Part of a small language model's weights.
Size: 16 layers, width 320, MLP 1920 tanh GELU, vocabulary 8192.
Training: a variant of SOAP for these matrices, 502M tokens, 3983 steps.
Each number is 128 + 24 x the weight over its row's rms, rounded and kept within 0 to 255. Layers, rows and columns count from 0. Numbers have three digits each. The size before them is the row's rms in percent of the matrix's.

# layer 10 MLP up, 1920x320, rms 0.104, rows 722-927, columns 224-255
105:126118097094131146154063082173144105101142097124150138159133146140106120131128126106129081124149
102:077116171119119107102125158172136120134166154140117116120124114143131149149115158147152142153162
095:132133132098127116097144096150117127114163111117146137062172153119135120153131180154092128103097
099:145138110141108123107106090122102100166145095087094136106160122117136124111137115136109147122120
095:132127080162159171158157148147104076105141112111117106150144123112107140107112121144146161110111
106:126124164115116150121136154102114152073167112074125137118177121111134137139094166136133129132145
101:138146157106126096132152112135142134175125109090106121134129132119115106130153123149130124140179
100:146139109166160175156115100116115122134143145132123119094142111142100118090074165159161154119159
093:142158161118140136107126149148133150118096129112114110153150105106144100061127134130145128143089
098:096098172100138139121144142098078145115154169112138113071145114116102122138121100143131152097131
111:116127141155116119164125177166127121169115123125114144096134175144100116157111116115133102121131
101:141123128092148131141075120142153136133110112123101099110109120148093114125143121141129127150120
101:141091126118104163108136133154123102113106139132159133110164156135166179135140139148129148106123
096:097166132146136119085127117154149123102150102133105111147124142121130170145168096128112147145129
095:112117128133105127089167161108103175140121147144111128143131112101140115108135114134178122101158
093:145137104111090132152113123152117150137137107125117103090133129103111141153112110162117128162133
096:121121136154129170107092188112132101149186129127087113138157109110122118134112166127083142087147
090:116134117117095160118126106112110175170132147153108097126087210151120150140131125137124095141123
104:101128120099123100075075162142115106110118115153102159149124145120157166132128138127123114110089
099:134107128109102141141124116105118125178124101148088125097122149104122172140106146113120143121154
101:191129127178113102078144175071141151106131112156148125116134127105148146122121105110105133120107
100:079091137143154124169126112103139113101105099122128130137129135133103112118155116152125138106113
100:110128050165107156115182163113182137126188117131093137076144122151142127099126138135163152131099
101:132144116133153090165126085156132176086125104143184122166110125146139163161131129141120152115098
101:144113119126125100096175111120148146110136083164131133110136116098137139152122142176116104144148
102:135128113128096121130151123147166131107172119105104136144188107094096110138124129138161152125099
098:101101164104132107155117102113115125072125098158155100125121144129118147101169141150135109125094
096:152095114096163106128122166146122104138105156114130075149113152146154147160135110154143145116096
097:100140114098156133116113136128177116110164144132129130125105125111117180128119117136135124170114
097:128129149190114109133156102117100080122117056107137104154145144093170117090132061101136128157115
104:128145097148128152150141141121141107117172110103102119161149117129140118128089069135131100130127
104:146121122127168166100142118146128097109120099138135141084100148111130138113092171141114114145115
094:109113124109127146131113110104123167140135104154058118119112083163177108151146159189122138119085
099:137155091101158111123107161088157109132149140117148123093145140128120144179111124121101120141089
094:149182135084109112113168154095129093151121126123138147146155121159116136093171119119154132094161
104:121109121159100175191117094161112125123141121107113135132147145061162128103081141117156138107151
096:087130153152082121089100170147153127153113121130115104143143100114171115131112173144118121113103
107:107139104117092075139129112100119200115134111119096094141145153145144173084127111129152119097116
108:137138154119105111148108145114112128137119104130109110112086136129127134117124166156084090113113
103:110132118103129140096155092102144137134146142123145148125094141153141165099100115146097091155113
097:130126104131113132100140097146110133123151149076094129111109101187141132085138174109111133075157
086:159152132134099105126096130120106116119112131106133116103099134136144173142128174128177117076107
101:156116126137128159151112144153118114086093131209128113130121125146139099133148138104145165135136
095:125162086098127106093131096126122080110141152134057104092148142156171115112154117173162112107123
091:138146136103109092145077116127116121095111144138107173104126157113108127151142075090156143149123
101:129077119135088119117087140143105162138088182144130105122080100118101158149121086106111156147145
102:138109128120133124126109162093103105095195136146121109165117113121153159164128136154175146124147
099:126143098125121091153096085136160112112129101136132163066112155113141120117144061122128143132131
099:122170159086135165103156122093116138135139089143139134075150122132118124111139109129129133127139
092:159151148132106130086148185126175132136157117135104103129149119139172128147131151125122118095095
098:143134103130119115090137166136109154101172087114152104139158144132157113114129143159104143142092
103:100160136114101077150151159143132132108136140122133122152140118125157141110106108154125076100113
097:117146141171100081102119131139130138119126152133104149109097153138122119143140156136134127153197
102:098120108112108126118129114118118107141103117176095142153112141131157133129156180125144089106110
107:108118114133135117099142122127120099063149158166131105105143127085140149066106161141157125124159
095:145114079110167101113116113123133090124110146143156089130077152136090118085141096101117139127114
090:139128101124101108117138070092172117140145155157155097149111175094153132122128114118115115149142
091:101206103132126138094132128101118148116120143098102150099119131087124086149143109123184125144183
103:078110161096132156131079135098114117109103123094119116127108108082123104104105118079124150102123
091:142125125107121099113102134116167103166116163120145124108124166118160140080153137118188180133124
098:089120132157125108141177135126143103180103148105125121092085104109148136147127123145132178100118
097:169101111110136152093142168159135105123118094116109123128101092085135118155150095131090110136123
100:117107110133164162159144104144134168099150093122115127116128099148177129158133167058125117152138
109:118138100052119115142110117149103151141145132143152144109126158143160128115153116149122122150114
101:122147149118125111110133142181144160094109107113098100124131137104136096088115116156093148157123
095:139107112170137162090163112118086124119115144142138110097112130110156140181173133107129148101111
107:159138143143147103128098104194076116124144133155165094126102147151127121107092120121097088099111
095:093087144163137196133125110127145111117098161114120084114122146123176129163151137117118118082142
099:102109103078122100119121106145144151071093127158114128140093108128158141107158114156127131118132
097:148079115101110112124116119120129125128115164108116138131107128113125135133113183139139162111117
092:126156144151155119138121133123122117147145125126106080100088145092135125150138142165146147085086
098:086114121147114114116162135176144119131124142137113152121141137171157104133162125145156112142145
100:085109094094141106174146138131063128169153093118140153112128130122131131142116129093108125124132
096:135127153161142136121148132086125139165147116131119068107095151089136160135134156125094140100113
111:137169082091155115163142092167101147159124150131137084119111119128127097120125159148086111136106
099:124119127106093170121126161132121125128194089099111127143111144165078133104073152120150124145143
101:129121102101130112130124140088121159113143120163124105123163137143088118140120140089124137156087
101:135135143199102118109118162110113136146146129111135147159075128169135130131110147090149119065156
100:118120161102163156136129157147094146119100112098111100134125170137114111110124164130115110207142
102:118116109139132110098120107120126127143087112072104127146139170138152116148098136093125103101164
093:108129130088077173109124114149090145130109107094136134117128104124175132159145074134126120136154
098:151166124137165156105115100154108135142163140135090127091089133133142116151183117137095102104113
101:093149137136104091158172112154127111133118117133165142073143137154142100117124137123119160130080
103:081126123131114139149122101154158122116156131144097137116149116146136119167113121118100144119118
102:125149130132140122135135101137129091107107130170155139115182127097108130091139119123162165149152
120:132121126075131120151181174123133129087141136139154100103148108159102163090117129102105099098112
098:110150128146139124123157112137128124111108150147118091080159142141127110132111139138099155120097
109:101094096148152125132128124128113101147161161123124116145128149117132150136136112204128123159107
109:117077147094097132138136099151141113144155146102112145105099130094114156152114154097118159174112
096:113132084099160153129064171136138121142090116090098140110156096066118111144136125101137122165134
095:038107098096094124112134163114138154138107090116169139115134157159160130121152169112124147100133
091:177112109145135116166078134154128170091149110152146140136111103145089156180137142119139138121160
098:119148118138128144140087128100127134114111138124142119143099151145152107169173125160099105110153
101:121157125122126102087177118107161108124107133113126122115145147131162123141131129162104090107120
099:109145126111117098148128122131142191157156114102134081119101119140147114104127081128132085104122
103:165146134114122110139111138113144125109167094105130086113136120076122158141114112170099126144098
101:136170118133106121078110134145117106121132111100140110075112106116129112155098124151109042082114
110:144141111135068156105145124131110147130128112096157100122140144114129137143126130097136149141111
104:147126160143132081100125151149162118110110131129145111188159151131131135104172105135124152057126
092:107159114098134149054149124142109160109125145154143141110085116101142171153103153126149131117118
107:108109177161187132103157099124141191163132142160133115143124136158121152121107118150141099082145
101:195099080134115125119084109146130122143150107124127137127152175123119112092155099109096146107142
096:112126094081158144124120100156102133059148137107137129123131131168168140076107117134141138102145
101:089140100120152114126141117115107098110138045091110133109148149141121107136151152076149104168139
102:109121101136083186128142126134147132100109120129123150114141155131096087165121153151104154117150
109:107139160100136139120126143119116084103103128142123131128154134143149114136139128127095147147139
096:154120091144074138133074144146119128130142138131108110124132083105121144153120129123094088131114
093:133146160115113081121133126164134121138158146106081132106151083137150153117106150150127159121157
097:103169113117143115098114200171160140110126139126082123142100160128177124149139118123124162127114
094:072106124194124146141167090130139157143132081089113129154140096111134157103152122114127103122160
096:123138165166140077127106171132096170103099158111078112130161157133140125118084106123170110088146
099:169127127088156188152149127111145092098144094085127106112118127097107107132135116106125145135110
097:155109108127129130117155099124117143129159082149123074098171172138104174128116171112137158101140
108:131138114125138128073121132120157171148135173107107114128077175118147158108139091125092148164157
098:115133100127132153127133100167127121140141106103156071172146115114158147078162136118142141129118
113:124146117109132150133176141142119157114142115123120114128109119119114093093140138132115106106092
106:116104153133157132084134110152101152083117136146161136162200104110142152110133083134139127094097
095:115118147097147143125112121140125142152128096127089109141151131090142156134135123133166121147140
091:138124155133128098162120143113187112091148129099131108084145131140179144113080095146157112140119
103:098103105145143185123135164144147169115149121086125105111130104132151151079144127159141091104109
096:137141118113172105164104133145133135054092134118119126098134163105131112095155110192126105099113
104:139074112141132080101098102123090130165126120124174129135122117147181137108108105110084148145105
102:095113102130131122117123121161105127114156114120149102122136165080159135099166140152102094115108
094:125109119129111116120144115127117145141108086091119109113116125104098118096108131122133122132095
094:119162069145131138111099082154138116124131111112099106109114076131164131117127179153102104140146
102:099172126153115138113172116136112149152111134122123107169138113136137101134182128124109115129141
100:128117144123166092121156113143152144098127132085140110097105119136153102167133159130121128141112
096:165120099114094131138115090135088140149113124102148149151132100123126122130100127204149116140130
099:104102103135140106166118114110151114082159098078152082145138097107123159137105156103089119118122
097:127108167101133107108094098084138127155172101110121142130136174178142128104113165104092093155124
100:108118122155159133144116131150111096143125170092136098157160126122137160133103138143164133116112
106:108150130106151152088152102155103125078098115184113150173147121135127133120142099160133130110122
100:132157131123102122118101136139121091107136137126105124167183172102102116127118146111087136113104
100:138107110153133052106165098120153132155096112126105120111088126153146143114124089136105126110118
098:145099139103132182103134119141119151110187094113123155132136111134126117133112133113115118134165
096:068150119171138071111121146139136120123118134105095143120129145134130149096120140103091109128102
091:130113128105088139140119152167145135106095119091142114147093118127181108128108125147099136128108
107:117139119134107116132091083138135108128137102109145143108096133105126130122106150118140127171094
100:128129138146128113147177137142183162146200148122092149150132120149103123112131119142114127113058
097:130139105134141138174146112126113147116128099082160119122141102127133108174125134151068153121093
115:095127127106122141138103110137101101157140134130093131127094100121141158160164127155119112128148
098:092090151143137086097147116147104095133118130111144110134154147137149111118133139098131148133140
105:133103095177135128142123134134114152133136108091138111140146180119169112105110121111120108104128
101:192138152089138104128105135130124108120118098108107116132151148143126131100137109133119137122164
099:157136098119111145117091102167138157118119128136130112102163120122129146090158115086157165140077
106:134104105089113103112107121125134116160124070160095167131126101129142158158127141163122089097097
100:114120121118131124096125143138116140135118140098154158112135125117111134148136132164097117115109
102:121166129115129121093155133162133090110148094139104138128150124120129152081107191141143139150109
102:092121127137161135150113139142144121089093174134117096162150122149130102094094166152169174155123
097:109142140115144101116134105145125186109125123132107169161146168142138099115146097139122147101130
101:061147132120107151116142134155154128122121076145127118125151098123157137115101132118118142126150
104:167116123120151101136112120157104163085114151101118130082168106106071123151140123144130129113052
097:123114133074145087123107131154090124121120145176146118129156127138115117149139132131079095134098
094:099132118096126137140102146131103107093115107094148155153188145144076144090111150141151130126131
117:134126135166125154132165154136111133119089107121141095100089142074127111131094134136105117114131
106:133124114121159160204118146167125115170109063129125133141129151128129125171092147147111156126101
115:127135152129093114090106160117117132101185115124132109084110148096129117164152137163124126114133
090:107093124094108112114136150095132136137109142138117103108137128134110133149115164140105153139117
096:090109115104124117106154128132101135129138116090137136122149100155131118150164100135102151150162
106:131129143094114147096127081163136123108128095107123129114153119118111143141124141148118124123148
101:145137133108132126156143182140134139164121139124146104083125139132095147095148123171121115112122
096:139114094143102143162149111115125184203164138141132168137140083117112148075155182141122132164142
105:169111111108128162102131166156090131122133152116102119150126095106126136139119130091125152128122
099:112149148144093108102152194141089124148111145116151142124116124130127192149127123104112107121124
099:193111152139097115122104163123162091089133116098129122121140092117153126108104114154145139057128
091:111147093187123152106076088098154129123141121106141153143141123125082145129150123133126144155078
101:158136156152148113154152092090127095105188146127138144083176140104156142138115143129109104109108
094:132085130132128088103090158135119101148124129108121124134117125143161129149164088153108133126116
106:094094129131126154137122124118164133115143166117129145129173105127181151145140098102106128141156
105:133106134144122137123165097107139106136116097116113130147121100149129112103150124100130126125133
103:078117077144131117087113135149134155113150071119102105104117111094071119094124121125144169155124
095:112122098141148079115132143149111111107127107137119138121152088116136152109093119146132101129119
100:145140134142100156097118159162172129107150124119139145089116095146117145141123139166133083162156
094:179138132131174138120115156095142147126106151156079146125119109154155134118136143096093129084154
097:140162133155121138146126163126130109169109142126141166162132139110175095086113119119162156162161
102:106138145136139151143105144138063137081091149143109135139121141138099137079140150160148162060110
099:125101136146064110128119095122158133097119106114138114113154154173175115103121132139172121109114
099:110172076148156073098141130127126137107096143151127128144101125108117170127144127117152120102126
102:111140190179115126125108164080111104136123146115124102131114095161123110098068109133109134128105
096:123132115103102139099124131114138106117128116141130127150149147110109115117166113128137178137136
090:127155136120147144137208147096154130093147140132127117145142125134143137088191130088114089152129
095:138153139124156160094159156134136124124081124070147110149103135117127137139161104096144129130107
112:151096134109137107150142168121102126108127127106146112119113131094157104113170138126141135148103
096:091155121126144121112135134124191139160138164135118144085120178126119131098180133118094185120095
104:122105101114151101191131130142119180122147130112168126148148131125115139107121141158114137120114
101:115145126106125127141130140123171137157115102155143162142084117145154123108152079156142092173163
091:172109156131095149153123096137101117118135120130208123109157090153129130123122171105105108115109
101:153195127120114133124103133166096143120093112123078121113139126177107121152109159144130156108105
098:117132142105129099101114172116132140147141125174099123108117135128099138140174138185130122082112
097:112108119162140098098153136164117118098110137138095107085127147128153150130073157147165131142134
094:119152092104096124133161137173115113150114128141101124088139091173133145134121108108143131131122
104:137144154112139117096117143136122118139143168151160136125142117136126159142150093171113117137117
089:113138111109101138120133087099133158135101127135124108122093127126102179172096161136109127191142
100:111105139140172133141120093153128101160129152153136133126160139068141117129157125132146090143152
089:114142124171105137120152151136174095126125125107129085136137136151133116128096104124143163077154
097:130135156135123089168113170150151060151172144147151107125161111120151149169085104192123127146130
102:108140133127136151128124154160116126140151113123100138104106095163151152105145114084097095164101
104:144111082095107101116119150120140129121103137113088083143101139120109132105147175165133127120122
106:107156146141135127108127121124120144104147071123156074133120127124167126129121110152131140114103
098:136124171116124145126113114137154144105138189135088137176093114140158125119162141134151134141148
100:073097164085143140110107129129158134181110145140135114091149126145114171144149151143111144164134
096:158139197173100102121123172163127133097123150111101128086147147110129120128079141140115123119149
101:137106115125137119132105133137110147135137151092132140113143123140133118130127175089107127095160
114:104138125111092168146116121097081122096107182151090098135122118157120173145100126123119138130169
104:135074132168137093123088153095138142093113122108101098096136131143138139133087142149119142111137
101:148112169117113146131111099151185146127140118133122092114158164126136121145137130118114122110140
# layer 10 MLP down (transposed), 1920x320, rms 0.111, rows 722-926, columns 224-255
115:138121150143149139114128101121140097132152139132121140185128166091134103105107142148137136119113
104:162188125116115085126098132191144108114132147164088131156096180145125084165096120122120121167154
096:115106108116110128087146158093134148131111163115143133171090166087087134117138109098113142111149
104:108147135128153163138118144186160102122130077122137102125121092093111130143092124118140126140127
101:154142153132107146102140158159118157108168154119097100111146146093155128148164113149092152158161
093:131154112085138138112135155074136088172084141028132117095133115122133134106143125110153128152127
098:144117112144136122101134105144140096147093127111152142148128137142149116177081110087114118138067
101:126116127098120101127122150122110107115148148139126161109109092132193107121104096160096110156155
093:131096153108142168088149130113128099168134129125170130088128178108159120115128071132154138109120
095:111135126133173138137160184123126166165133134074102160109108148093101119135142116120100091146152
112:135105081121123137164162173111138137165084121137103118120174206119125130122127157125109135110123
103:109132148147118118122155146157124103141133134177160162120148161147179174140138155086197150130132
100:102117166143131112159136143120123137147142118133142121132094171145111152161141150131144129141117
100:143162122103101137112134126100139138151082157110107155097106125168187087097127133133118148152102
110:080155141087140171139131166143096139148099106142199132110142135173101141140115125143113114120168
099:157112119136160147161138176122121145133129145164123113170153091097089156137126122154134083110113
095:177109130106104133129126132148088099149087145159141129156106125176093099123151096084079068143126
091:168101152112171141110155118129120107102170099093116142138126141103118145169133141157085109122100
100:135097148110125131150151106179129123133163137130113119119096110162164146094079124119123164148098
103:104107147098131135133120159126107150114139126113126128119140116165074127145128135105112141185116
098:124092080139122130065135110108144113144130133149173110149121132086119147157108127110128175132161
105:077087128136096128138125131124064132094124175118089141141115146152102130144138106144122105149080
104:110128111115150116112105137130134163107121179140133108109086110112111106119111143150098118096111
103:131122125141111168138069090123136126140155182158106103140099172145088147115106148160107094123069
104:133121109154110108125115163151154111158103097110127141152118152159114105152113117138103122143117
103:106113149141097167140204171132175152108163127143113135130088110080152149130143127129140126107114
094:109128094122115163120106130075135112165118151156111145147094150121142149141126133143150135140087
101:119119130157129119125127168177119130120119150089115158122136116132113116095112152177059161136108
104:122103118169129082176116120121118156140095141089151152092148099130160105120123120114141122124144
097:137116122109117111128075193119133122157168132118135128137132162110107151075165104127141144127146
102:131143149113140126148111142153120108115120159127168132141065121140148142114142085118115128145135
102:134190157121142113147118173075090152135117134098149142105123117149121152108115131156105139111164
093:148108104150108181115138162145130128126123116112137106129138143134122113127147094138175131110170
093:119152158123133131133139143090143130107114141172144138124133103144096131134124155122143151110137
092:158132140113080139120124104117129146126111159150131121106132161167129120116112117136141174144112
096:074131141084131128113172174133068156113111140076172076089111098122112091134152146134103115173104
092:113132139098124116096128138133126126129124129164147123115142138148128068114130124103113099131156
096:149153136105157118136137133131089113127116137164155152129119196099096082081077108115136083074156
116:125133144119129108163140107160111121150133141152071147130134145146134117093120148148114110122108
109:121103141192119137195101137161096154107167148151146113089098132158104142125136151133113136107171
098:136110124113146132120120096148093112142070128094118160125111084140121113121171093091117152118109
095:133113114154110135091125057162123096121167118105147110087145108161107081096126138128133105120097
100:098101134141148151131088104140160164167152114169085081147163127113150153106144145131142122133151
104:144096118156087105179132107115085157105118073114141091138116146079101129125125086135156089129109
086:171124172153112129140094083122146125122163119177112122140130168149146136112145122101139112115119
106:162145124129136094181160165085132135127147125159153176160139097132126100088109131127106092136157
098:127141124147113116086162137084092071151129098109149133129113107150108146114169182143114178155141
099:146121130140117056096182165131118115110121128142112104151103161102104144124164153089117126100149
100:155135112152110116143125134084141179160111139137086099139139127145139122144138093173158122126128
091:128110143157108125155193114177152118127151156140140118107124153097149114130131152135144100136158
106:167133120119120168133134146125117124157122110155107102128136161160113116127145094099144158163118
101:121114109136141161161113134156111116086157125140092108100151174136135121185118139156122099118140
101:133137146101156174111166151127180124123153114116106150092131092133128133104147113150140118131141
098:119118128085145097137153075140119135110147102189136115111117107137126133160156135096140153105140
108:183095126121163073115137150131125153158130160151177145142113178121146107163101134120145076095131
093:106127136145144116135154106097147146113093120161135168114158152135135106086173128171128174148073
088:117078094158153143135118132101092121141124095213154113134110124083126114149161153124109123123090
098:113130094110119174126082094105101120095095140173113116116127139175120117120100181138095127127120
094:135109119134110125132159113107153095163140120100147144160155133173172128162161130103140127094167
094:127116164114140120162143081106101070112118139109131182101126108162134153153142154144138094076141
104:145135154144142125172161181092163145116124120130133110112131145110110148101093135116123133135150
099:123104143116127146180165121124153149112134162094110140119163128082106080148152129130162126142192
101:152150147123112110111111094122110113165127154156109140147089128147077085132088090128113107124133
101:142131120142108160157114163112139120177126146201130102102173098153149090112137099133133096146128
098:162092148100133098128098140084120104160113138091146134067123160130144125128169091138187108084138
105:150119160125142148119144153102151096125113092102128110194115113090173092095135148111104113129146
105:096124132114097163138157136146136083155136150139120131117126141062124136120184135117145152130150
093:180101095127080118134078137100123122133125152102117102095089149135141124108130118118145104186109
096:134104142145126102148153109108150134155147136142149107134143163130129118160120165108183102144120
096:125094132109107121175100119140149124139148124105160117161154144082126136114113179110121167107082
098:115174147095139139127090168114129108144149158142160134168161116086113127089115110078096129109124
095:194135137169138165103104140132166121149139132141133152167104092084127103101078117105172129104132
099:125105128082143120089126115101116190118103126144142118110111119088151107152123109138086157124148
090:129137128157135145126145124031133119159159099116172149166137104114156115129173134176108113169129
110:079145123123195147104147113152190172149128138129107171116098126141113152110160129123154122108156
102:137115125124136114130153143136110140118133094102184119164157112122142079166107132087122148085100
090:132118168131125125144135145028146108133125125164110152106074107134133174166108113136138108136122
098:151143178096100107151101105130151112112108115101096158149105143142137104108115171086116158131104
102:173139157115149108110119142170150110143103139131091144167121174119179152157117103163112113120109
100:139135120127150108139115152115124140123124097103125076148141087170118141128143116116115114154164
096:196118137083102092146108141148118114173081158127107129150102094096109075088127147103151145137114
104:183126094138135111166118086161130162069099117122108144123064141158134097153132135101137131119107
094:111093161113152151112077115113145120113142115115108125161127148135176126131160141149113089142099
103:136127138120114114110141144139093129132125083113177100135110152137146104156098136097184129158175
103:115143138118126131116166149109107096171087151106162140137126084157136104101114114144158119108159
082:139128150129163115135132097099093103124168141082106154142144135131128088123140144117125174178129
104:180110121098145123135107148133112151136128147134084133086128137143110097109127123096106104175092
111:103139088133121139061135122104135130118138172118143124162111102106116131126124144095071113127114
108:114100131142103134108138121063157160171126145137162142137170114121147108131115110129137118155126
100:169140138158126108083161098165120119105149141162118126140118164131147142113097147114118133124142
098:084087152123108129144119126101156148118150112149123137173150097134143136124141142137147126104088
097:104113086120127125130142113135107127117144157110117108142104126152171102160165103170120128100133
092:157119088168117144114129108134133130094148108116125109064115098161128094115129128149111096151054
094:125096120104126152092122180152129140167150122173127135079132119153165147120120157123123165135126
100:157143098173150127114101112124193088132138167147126138120145093133145144126117146174130124116112
099:131148113116174154164098151078140167128144099134144092154129094134119128167138190106102142127108
097:140150114119107123130123121158143115098125155058104138127163139139116142128115163129125140091108
089:118120117146087111120144096096114134138151138095141162156121137114130163140168162157133147135159
100:106095127110136132170160121087124068119081096150087109112130139089116092138120124135147168120153
098:154149152119178136165130130097135111152112116136149141148127126113103151112142150133130142133093
103:139144127123153104122129149111132131124113183138124096138123138134144143102088136150117125118094
088:134093140071118159113123102145149129124134128106111134135101136127136108148115098113134136183140
104:104134101187081170132101147126134136117112116151108099152135118130165136121127127161137140128118
100:147069131095153094144149129106079117118090164128140131107085116145149122146132149122107134129114
100:137140138143151146109098145112067124099121081117119181177078132120099162145179123107083127108111
101:127124105162123132161100160089121115181164119172134146141130078115111120075122119102148122126110
091:124146118101175109111125134103155151122129147121128145128130122145155144096110178160169150117087
096:118126090157106091123123151162087099083142123160099113126132109128112100138107108109116144090105
103:123096154115152125115109105169117125100158149138159118098085080117119139159133077137109141165129
100:181126134091102083162158139163135103119123147128184155076161134150165150099117113154098156112141
100:131131119145120092109149144143121149142121085113092125117154129100126121106092143094112142138110
099:131080112107178100126070124167139111187157128123130126100099128161125110114097145138147095086171
091:044174108140136139118142158138113133136147140151124109175104111140157130149157086159107116134155
103:167146096140130110096098138118102120166168171133134110111137120096098141116111097157151132136128
107:127113107088109154093080108154109110131098080126157118110147132112059139098145121118117149117108
104:144120154184197114135117098154146156113087142117150111131147149103158114153094122115164136133159
103:146142100147119153145107140154126122114133187150103128107097083123110157164114102171101123101114
105:127086121133126165138112113090114124125158108131134104137098136127166103105144143137111136132136
093:122124114113097120149126108171141128085121121120125133128089129142139144113111119158072149164153
096:130135113115118063114082132131125112097111116090114107112082076168099098124158104080080144134128
102:123142077143109129137116096101144129143118164125090127121140145117160165156140140137098114139126
106:153135146131137135149136146121107110170111152161117141148110154140166112096119128156156121133141
106:117113123103128100163139122121149091121089082113120118128124129114115133124144145115119103118107
085:146159138115137111115117143106150133115145173155112126123129169133138165126147124153135112151159
099:142154143129160102079148141178159135147188165096146160154151114101136095140137125138151080142122
096:106122141154128108124121149133145081142117135119133097131111144135129147116141145157120100096111
086:082149136137168145114107151101137110151127150109088090140115122112144132090165134139105123072125
096:068134113127119110144165135120126065099147113132144125153084129172142113156134152100131141127096
084:124151106123119168099160167075156129134142109128140106119144102115153155116121125100101102126150
096:109164140134124112148147121093150132117100101146143128120152150132123139112146136098123092152114
101:168100137134116167163084124157110131105110159149131118133089117154124105135093147105136148133152
106:124135130160089141121140129079132141139123114113122114138154103134135119165096170083115127138127
104:123144143181165149130100151157117121150103129083143132146152126140171132111105144102141144186106
101:125093132100098121115154131109116133145134153127053104138108145135101140113147104135137133145091
104:079096141142179099121109148155179099129163123165162124104198136170123137099126090156130163071176
097:109102139100140107127117119145123140136137170150133103153105157118095118142118151131134125132124
090:111153126129118114096117116086143174140116133132094127116126141119147143115120169125137149121162
107:087103145143137101083128103099132112130132080161138135106122103158123133158128126150099155130132
100:107106099157149117131128127161129145123106161153102134124123126126129163101164118114136154157105
089:089157121069134098156170130148131135104144118158109101105112121107156164072115129104101140109145
110:111117152128164093145105124152113106154114135145092142123114128152169171122137082180106120061126
097:145132137137149157126080117136140112113077129092163146104086141150110142151111116173127091137114
107:127157130131155160181129120137146160117129135103157125179121129167132091109154142105134131149129
099:113054115175179147089134146120170125125152160111116148089145130091132103111093156123144154109147
093:149108154073143110119157127118141156101119144132147145139130141126132131125133106109101111132126
101:113150126129137122148119124123199108113091123147133147122087140157106151135099101117107127153127
104:130149123104148126130135138185149113122098137111071135097126133090180125099137146093111128149119
114:117138137159134155092132141147164112121130125168109151125132109114157102125136124132124091108118
101:096107141120094147122118109109171134120135114098123084134159129124145127105126095140100113142149
095:133150131120157116128111078118131133091137164132117123129137165166131180155173107144163126113130
097:117098143135142130115155140146128126135079101117132143178137117155150141135128141106120136156104
101:127168105135114171138177158110139103070144107116076098158137142113088120095168120114144131158114
104:088150088136115154134144151138104186131142104118142115107115136137099117126124111085140146148092
097:093046170130176121114101130094121103175093064149137109133089126159119135136125112141175162140130
117:133081132140188141099157100139160121142101119157117128145106125127135153112130154139119117131122
105:142108152096162142119154155127163169123129104117107139112128173124141135151103146106133121175175
104:109166113142116108135091136103108115148094129132085160108122128134105119141164110124089150195142
089:152083121156123130141103126101127155103147153157165116138144133156136104152117150138101126087164
101:124127125135121133106133099091122115153158138173166112143119139137132130132129120164132152136131
112:159102116136117090117124121105133155141122120086106126144119145117115144098142172113137139151108
102:098116124153111072130133136144101113142120115173150090132127117114130137155100105146153128134137
087:109150124083159111140163135124096095101112133103153116114104118134129093142087078132102095117156
106:090140140156064170151112163135114076125169154126140126123094072131102092138171129099166096129119
101:135129188103104127116116122085117114120074115154131132129159169140147111091110096153111075137178
100:103129116178126126121141134175150116141104142058094089174132111112112142134132138158123117134146
099:105112157159082124120139112171144159143075147104103101122146113153132134130135115140148118117125
108:095131152092148156130140133153146148085137121150107136149165105145126137100120088155120092112135
093:083143194112125159134159134112154103114125113150126149149160156131111166135151161108118118121113
112:149119116141145130099104105109127113127158149107105115146129064104145162146098138088129118124089
106:101153129100134084055151127133081107164115148121131082124136109125119124157119136128118120164087
089:138122112122157106131194118089133088136104134112172171104145156111138141148148123121104133098142
083:112099139169099149112161135115123124116111148157109134105064150120111139144148129134161151142134
102:141131097140137094126128136111124126146147150114130101074166131150123137122143103119132126098108
100:097125117101147124104105081176167165132108099148157101125123161160171093113106138143121136165166
098:113084125129139108111174070131130128115134155148123145119162123062108151122183148156139113102111
108:145126174136115127127098108137119128125123129161109154136130158153145156093150162140165140167144
102:136111127099131136142166123228150135114140122132123132154136079136117126150136147166132127129098
092:104136134070178131141166133118151112138125075121123142140102098135125108181146102154136126082126
099:137128140120147101092186162138135146120117111112156134146194144130067098096092133107166155137122
100:150170127119143130155126137142155125203135115108140131101093130146127135097139165151186132121106
093:135109063122117137107132122175130180131134094152113156154123169109152137117177150167132102104105
100:126118166128149118143095107103126150123135132181113142160110042126147131160097099149110138112140
105:161159138116128165123097130170161130081134099114144102124087122143109130115153116123120095110134
096:150137118099129101144099097148164127104112132124138123152149163132120050108131137172118118165102
101:107150142155127136129158115147113142172169102104165119106142133135095137127154158131098075145116
091:104127124118142166128127084129154110084156140133123106129110130172151141161134101081117196123143
097:076071109118100154116102119142104127127093122147158105121084078102128141097156141153162123156135
100:126158087091159160133161115095125149099129163169143113116139114160126082089163126112159125124163
099:126144106093123137110133114145124093066100132187163134133177102120114104157156137120123146137133
092:132124117172114143132095097148110182117128123132147120148137116122112108097159117083143153157141
095:135106138124080094151125153145151150097132128129145104119140151112130119149092110115150151114101
106:099117098122141144116149139136142159141175136133105133087152134118118147169093095130159136173098
103:137126173139129136123155130168095112122141140152129147145135115105086096128127127117152106129064
101:135111156108146127191100095177101153133166139095172182152152135118133114139165167129138139135140
095:158107115136106163131144113121132122137108139117125130119128095163160097116133068084138141138118
103:150092119126152144164101122098093148148119153158116138133113095124153157148128065121114073143165
100:130078131137132151121123096158111134177133129127141129163131175136112145091082168127154136141127
104:140155117149138132164118142152133105124045106101119152091167129134147108114100098118097132175130
102:094123136119109145119160140154155128127118144147146135098134101123150145114104114153087112079112
094:158127136127093098092161149110139084090132077167120128093138135137138115148101110127158116117142
107:092152125145152145152160144148122166122133094097131152155106098117089103128092098122118121123078
099:135112123159132181117154124121141132138145077099111148147114130115128117118132115098113117143133
104:142146146118133100132101135151098107142099148122107121155111155099125139112117126079144102109147
113:155118149102160124160103107139137164169144133142136138159104152136138093171136105153116108111152
102:146115148145139161148140142148163095144127181141097159128123122145139129148121120143119090164146